{
  "init_std_up": 0.0434,
  "warmup_steps": 500,
  "decay_shape": "linear",
  "dataset": "wikipedia_en"
}
Each number is 500 + 50 x the weight over its row's rms, rounded and kept within 0 to 999. Layers, rows and columns count from 0. Numbers have three digits each. The size before them is the row's rms in percent of the matrix's.

# gate: layer 7 MLP gate, 384x192, rms 0.0763, rows 46-67, columns 96-191
# up: layer 7 MLP up, 384x192, rms 0.0756, rows 46-66, columns 96-191
# down: layer 7 MLP down (transposed), 384x192, rms 0.0985, rows 46-66, columns 96-191
gate46 100:545508516506526603493508407465456502505484550485484482475596355456443523474672519492464491450509489485528402521516414471423532574520561482458534441558556539452473544500467481507400458538539502473527528477563427514467561471437541558517506451508589529606550529597502433577532532520452508492
up46 113:561445462484436483516561504512495601480498516484393525379474430541534519486583558509395451476500543544435555475502538579513490539504525551531490474504493618471441551519616495501445481575561539553558500408561401488406469542525499522511538483502456568498573494506458587591544493478507528478
down46 111:516455471540619458495563533467547485461553583479587482421457510519511405501544538384545470545547569576535486525471555502576465497529524521533532595520455542518517515368463453513448569496532542559524501568527474534477520496464494487473415383404472463566487417530446528531497470465464486417
gate47 098:561509420541516520536526483487406565517478490582574568471452502503504496495481486495615496563463540423517612515416506431467488560523534455469423426493551482548558537575465552508389531384490462543506359521459531512413513486473559535447457522454456460444450480524461452546445516482480416525
up47 099:604557446501556468486554370526560517503584512463553515469442439515523385512559460510531550488510474542460452512494539428525449417491571483495541572511455547480537481483533541481421469524528563387531537508554482542469456502533453506501471532479588514481477449578532478562463470563559536518
down47 098:437446531472483551587456600506510492409559601466538523574508461467406422596466550539513540526411489425511518502433501535493460546500553505424544545429484466513464479468584491562548447460611475533523500428430549471527469453458453344501489510505519500470505478539534492448483518473480453481
gate48 095:523575538484399478508476509555444452448441539540438430440384527494511538460559424503528480501525497469547533518435374485540477585526443457530486472458529574528404441527582506591570465458495516466543574389548417582553431481486524576448477447432513451555540540498515564480480524474491483484
up48 101:500478504424475578557416459531488517524548398472516527566433396502540509522480422529519459498553598528524471553498463426405470553531500476548440456540492403484470538478582492500501533594430417521451555497425490508433534462441479350499489453608480472538445462490568503488555460463421583445
down48 098:565524428586460511475328415492428519473461503426545536522573481448492459496537485582500571579485522509428499469529462492569404578483494487510437420433554475513471508530467507524477412441502473461493591506394425510498482495527592561465531575482479508538500492515516559545528523516530465524
gate49 093:540522550517612596461469522470515501520407482526539487479592438510545462528486529469533550556549450514501525617504477438447419484516535506486481506469474442547455561473536513577496494489425502559414516490564515410440461485502437463483549536549464508470530551555599427584479503511479486415
up49 102:549507480478492502574536536402476500456470441457469487474596547542484468501489536530568402433488513479482491457526519568438485389451548548521518592486522485522526487508451610532490535531549511604466427499497375496328575472481497545544489507526581537443499525555565507402595509485465431570
down49 100:502472504517547487470546493506564469501577570501426454506488454540506442613376575553477490604398472476507489603549557500437576522443588505424497419491454451590538519498426520530507432494535450465593520511483507471462509543456472480497501496505509581421446423401410483501439461478405599487
gate50 099:528522475547565476510562538550489487470505460450495419434520440453501422527504502525382391381490543468507491478516481483497532500451589492420385522477514467474502588466409485545511490549449493446578454557506442469530585552525540416406454489505483505509536397564532588454502583470492567458
up50 099:562496541457346492533458537520558466511474480443430416456606554574425463519550465543408591384532498491449548477486529547442508509522504535559542559504528416562459501452549516467476526481546438521498487572464536539528507543552441556540503508495460600519546518500499512507559462565480465440
down50 102:469511465554449345448503471464541433447526533495516457465512518518457496473465498581537500551476464525470468537447499508609503517500476500504494461594530469483510525390511555505536565507517495549404482470412646521501478492519575505536541471505474504729508503573508525522570512467481581559
gate51 106:505561503464472534473562431515488593553527518564384444532522452500504467445547466490497436369546436493489513560524560452457504405456490499480473413496519500460502522497468503555449481507546440592509503510561530486485501429503541435395492487484508564548513479512551500551571490513489482573
up51 109:452574503535556401430540422410492458537462400489498495575477477432553415528569531572419563611531537468522534546515549592445485532489525565466478508431470536529570472567439510479490478436556500503528431514492557503522534552416514581502405487468500482486442539477536443501425539432502441537
down51 107:514510440412452490527529534479515502447525554457507535544402490559507487470560414492458427383427430488442564605529465473543568410450500546502460529554499508518448441587578482475456585572512505548492451516488548468489483446486482376461443471488531520482502520559442543449538478549516493545
gate52 098:531550448435503383483535586538544497398519428392476498516374463517444445493507498493611376521505412519494534489435490552492518526553488526462503492561487480426547616518518480496388518522505590445457585538546466567479515515418497510516563463547509475503489489436526459480636538483485453501
up52 096:590534501587547475531534563502553407507430514478380487484544545607623494507516475520552556574521476548497420549499518640444409515535491502491454565515546550527496564451506525515374583441492391503407487486510457503473479433476478478579503443456554467533521536454468514486538506527537530454
down52 099:563508493541476554392588517523323587501534491529518464424551467482482481480494559454403432508533520513532454391536499493538525483545523490514472398517487502570462509418481490502542518494450548508501470425445445490453444584496601559429405455580473465408577464536488496534423421530432480474
gate53 094:423429473468493511574428548612447441526541505544534468457446435554542424454532510515493552489501450553489469482467465509403519458489539513594486560561502481408464487544516470486411469413465383560489501535500478527481493434484484503428540472429511543397507409509501543464580491540556494529
up53 100:488511537536439438426539530424461515416488619502496500524564540491431439455417550542487546436534485481475504426607471570429494587463520458522491513606443494472406496464480531469575477508514526571532519623538516510447503587482532468458488470487485493601490507478543473485509494570424504533
down53 101:468457525559508507443500488565544444414530528492546432486544389545509565609505545452539432504487510403496532407498517449480479420461493465503544491478503469496599433633477486583582504500437538556522500535552559478610413462437487565513550573458510482554510496548477569415515473591488488460
gate54 107:508564485521510633539502458460467535528528515479445532549515537494432493503486415548508501557436547442511514485478476398497431480417588400495462464597532475485406518485492525574474585549426590447501536450559469536478495427420603555469512435387543491476543534507504485606614541486513456458
up54 103:590509486430573460491498439528468482444512416563544518488488410520574511607445500531553483620534482465475485513481532446377522507565453466501482476403541466471464414525481518500528378468473528493422448433407576521505475477522424500476454512507566597460545424492588487540571482430482440518
down54 102:491489418511483459518468513474407484486514493528486485528552507495465444541599441535515496380535432548467527501518489525439499551595512514524505520481565553435469554580577481493434538441409499596536600547591416552451493581490472544524448511555515433499446470378510449530426468567534511494
gate55 104:465526569542519441515472448489467427545489445499507377447534397508478478425461486467448477490418472443488575516470450517448434425454562628501538477531530510477625443593374584454471551451441530544564480592548492517536463499549398443467596442506493496483394606461462564498562543511459501498
up55 106:558509513419439522534553320472481533487528493454486573599416593510536534589579447512514396577454476459492475455443470492455456517483517525479452568497495548534473428563489538459475461585392495517480489504509534547550471425482508423461463513514505482481434416503456518457461446516473562432
down55 106:502529420473478504525455441439469533519488519503439442503499499489448504513406593457510452530549490558434510454444470458430550500576572488375540490440579393515437487561463534581485559494451552381500525476529433518539519441531419462501499509523547473449423502592520462522551535441480461389
gate56 104:475519471499506470587486483579407479495525480517500434531522499533487444467481545475615435482448573427434471592535575498531499465510525474598529500558443426491520442535393516413465601490475494521357538549534485578401512484536490489508568566496533509501589521547443460506516531480507620534
up56 106:586472516511499520495531460522440518532506488457510482450472501581437485431601593567445612499499481551577530521420493497596481462398585550492549553538537535572520493507511435552649493457470518449572462535484514448544510450419579560537526466474479575519481527505435522452543441549440461499
down56 105:541507553471425510524517392477485560465425493510484420503548480536543558631557420554511508534499538532480543534426455559571602501492478463497496600491527516525427558555547552570462409478521532493535494514548523470508453496482615511334438565501519550497515522486443464451504531481446487560
gate57 100:519459494490453457559439454466486491597500502480534546505402599523526439556590499480485492439440495561483469541473446471529509445414555588433473449511563396458483489566539489632400485493477453483588582538542516489480576453511527499565533581578507530555582470532459520523490431574570534542
up57 099:479444468588517475419480520524454569507469464588549473523461498586495494580483446494417526489540522491561565547492487588455463514559585506525486529547551461494487478549459519562581523499534500592481547507655570394490557520437489495508509419463466601538553542518536566586402490621511493476
down57 098:524542495538472536441537546435459533443530526603529520486384566551552483499582468513589500472572422562484604425498443565441419542504553556484419431485528517499467421501512475546475455445463454456488522570488470529475549458463458535543553491503504553559471538477531484517465542547568548523
gate58 098:461471431583638433556532503487486399504498505512485501389456514481488430402564527383488477473460463491430499534441388460536492506473565485550446459464531574420455456560482526463470577572467514506451522461502558475433503494486546496443519512466501425534507537529480487494581542561506527578
up58 098:458383486446482456418441564560513501376513520514499529472484578466599427428412494562418504549493477497469521507496473516453587555527526544424467455583476533517540520490507456513535483572515544527525536530443480401512571515527552518567510464416448537582517459469463515438618469362496493485
down58 097:503496504499471506462416553462520531525520525475481457538483511530470593523446475546528553398589483496494448562504558500475526510564558574532511453551451509554494466577384569494473401451562529605552467502475445532446416497553500549523535522517405497450516456441508525507475514451450555498
gate59 099:478563529547445594467460509615468487527455510540449454488493491499561469507461444462526479537485420434434556470507515546470519460543437571522507497482534473469417504454580551580520601457545485466437454430528558511518570528516522440495477417430450514398516435519496467522476504591503586485
up59 098:548487449573511497454564549578434339567500551559613449509471486549451417575500437482574536485581469582591523476473479435526526527530556472486463493521568457507530479480447498509488434447461585514526533469515450542629489563456481558500526508506471501488465544504541539525521414563456500426
down59 098:592536448454448528583445476540518553455446517448490527420561504505582455399489501491390514475378523445526518488505527529534489564519415506551486471470455496574539511383592617393480559540557371589443492445510595538505475526523497476539524555552518553554495455509612489482510503553419489538
gate60 098:605512468460451443424497579514475468487543525439596485540443487437536619436545460621533532522460533479606462458498484496509435482444495480437496473571525444322388525521484575532532495508559549416509507518497514437544496496523569453435595491466587503402469501468543507579479463502502529477
up60 100:499545494503524473582454457605535479524479473552480522603508541387524577525499543479486467553559520476391459530460445521507548495538477483463409423388574442533488507507534442573432511507502441465501595519483461572414581501549478519442474502513509487516497517483559435493443446520455529497
down60 101:515441512574588452461511540501496419450473563514479445500575495377477475453543425525503525492513487498536565476513495563533523481459555534601573547477448452475500521496405536526524534511713504510563484439454456565466454422507448533525508569588567538459540502505455490438545630457527445591
gate61 101:494409569497440565553410458416373482499541523467434507533520404479563469554560472465565400570421475477446426484441492520466520457563515472494494530543492467576408455574513602514511599461451534500501474471537414470465528464508506537442560479574528592558461535471539589509562533518515491521
up61 097:574526598525474416509620499535491427462473475457497399401491536421583510466599498545565422549444410452527513526518449526497520448486499501545436533481447462513478472564548482495476522519437549519474528492424460500414485501492585450425562515483462493415518498515425537533513394533420506518
down61 097:416486522540498475538514477549534577483494435508539499496530583478571478462548511453475458562579502497477465495438509470453519527506595464433531579411440438348469504313537454481452415468576576514397550531360478537500427559504512495524457564473538542516494461553489494491517447498474503487
gate62 106:536454494474377492460531418455483478462485582474413509547630522496507577496541444571516471470509422503443470493436462410428458482442593430454543564536475470515574484505394453503458506490519435516567561461498458535534563504505517584503483472554449419526526568533490618491500543475429411527
up62 103:454499515477421411443554538508506501515573575505515553413505490468516511431528508496515455499555458524447520467540505488428519518459463588560495454469513546474452405503495543375574541497455436482416545401556438542524492530499366440507510510580380574513498520413570470455551467482432597525
down62 105:484486524434515474552472472498547416548575495470414523422362566533481438526437502513493417563484623521480468654493543512579440449494440470551480545423489526483414491534519472526454466503541484552429476509460595453463455469483545560401446525396477529431540454443525527525412462468540528478
gate63 096:465422390540486376408461432598554479534382514481513488481545441440434498432524459545484497499478419381500535510435501501489531538464454559458502437536473563537467532525428614528421495577599575559571479474482517619504573544606563496577470500485486546562506514518515531507486462429548516540
up63 096:489472488609558509483546537519504512452452527519534481539478559498478594499472474422621486454467543540518486518489484486505511498498385502554524515456570565469476482544488497550498491522494432503470438516526417536522382484417489548393524505490510491575528480566524493573520391539488547543
down63 097:491473478487502424486489432496461480407478471568499507473414527413523502435500454500420532546551512435561500465555524473480477501384557573473490509356500551561489503481539548491483479600615553471430471514532524496545520486510522503552408505439544549535451467602479501561544434430502455487
gate64 105:527509493459506516366496545430509494508537522482585509544481433459523523486511480562518474614457485394598543532594548500386464518496565464522520520535563567475501487552427508533504543600469447488430528512455602529543427442506550512481586468483546479475561520526498465576571493517461462530
up64 105:465488497468480456459614545468414510455488542450528481504435625416535537402498397606440472575488424482445421452452532441550525549464445457463425502530394450473381473512439534528451489497496485541553545440542516426506502506467491505552530557512547586498549608521588469550487470543535496548
down64 104:501526519448488466505516435528542496501486509564510401552530524498532544541461535436548508473502441570502575498492530478580497534576553496508540499483563440517567553406552493509501466632510405504455493403435512418425447479451460457553452488407521419562539580472530462474515555559517512526
gate65 105:519516484543472472602449453414528426461452503425530491540515456567480532536401480471494504553457555536469523459395434417488524553447494590403487426521535423473538492537528427452425574451536505513535495490520409594520536510460446521528504466537507543545475490581509486486445529466508496576
up65 104:545472531516524546536514588462473543452451472519489589485529443507451461543515490461474514538467546588479402512410475462545517500494587521434562540462555545551558433524491501528554501492418576495489571542417381570502480475480453576639442519470484524541494452444508553507565539481529565465
down65 103:436492472478478485466483502519512515534479471557553522440428512414544553537427541462485538493482437557510490496500505488562490473551485482480477487566499482522428504538543385481536514597393492565521451636523513369524528475588476392520496512433459448501502641521512610511544501420446523507
gate66 101:520480438518482447510512395529432465478430441527465499460502536497586555623543446499542376506540474468537584469481534457515461467554474504596444451532510431496514457500494474509571457518527515522447559506428566510507476539579494489409457485492554453481454530503536557449518484472454501424
up66 100:478461523589523506504394533446519572505555570510422449515472470490553502504502455549578477454507502470557580477553473572485471497538524515466512451492459372484577592434527569520600569497470547560505578551559534562455550483461583449496519474561475533493526479411498408518404470448543499451
down66 099:478495568469427497481520510421462431557420459493529571526464467456407522528454500529416478534475437419521433438448503558375512573587507566508479596446606544462445393500428425507539437442484498532482593505512472555539450589517555545522540514473528545558418630483552457389386502508447543529
gate67 101:505393442371456512496440457397451585477540575547426507476513424401489523543512561456528463468554476485475532490542513524485454540487583511441534491459567496499581565471507481487395512480470512545537560533557561592533574582542580508458456566531606598533568462522562522453397508435489541391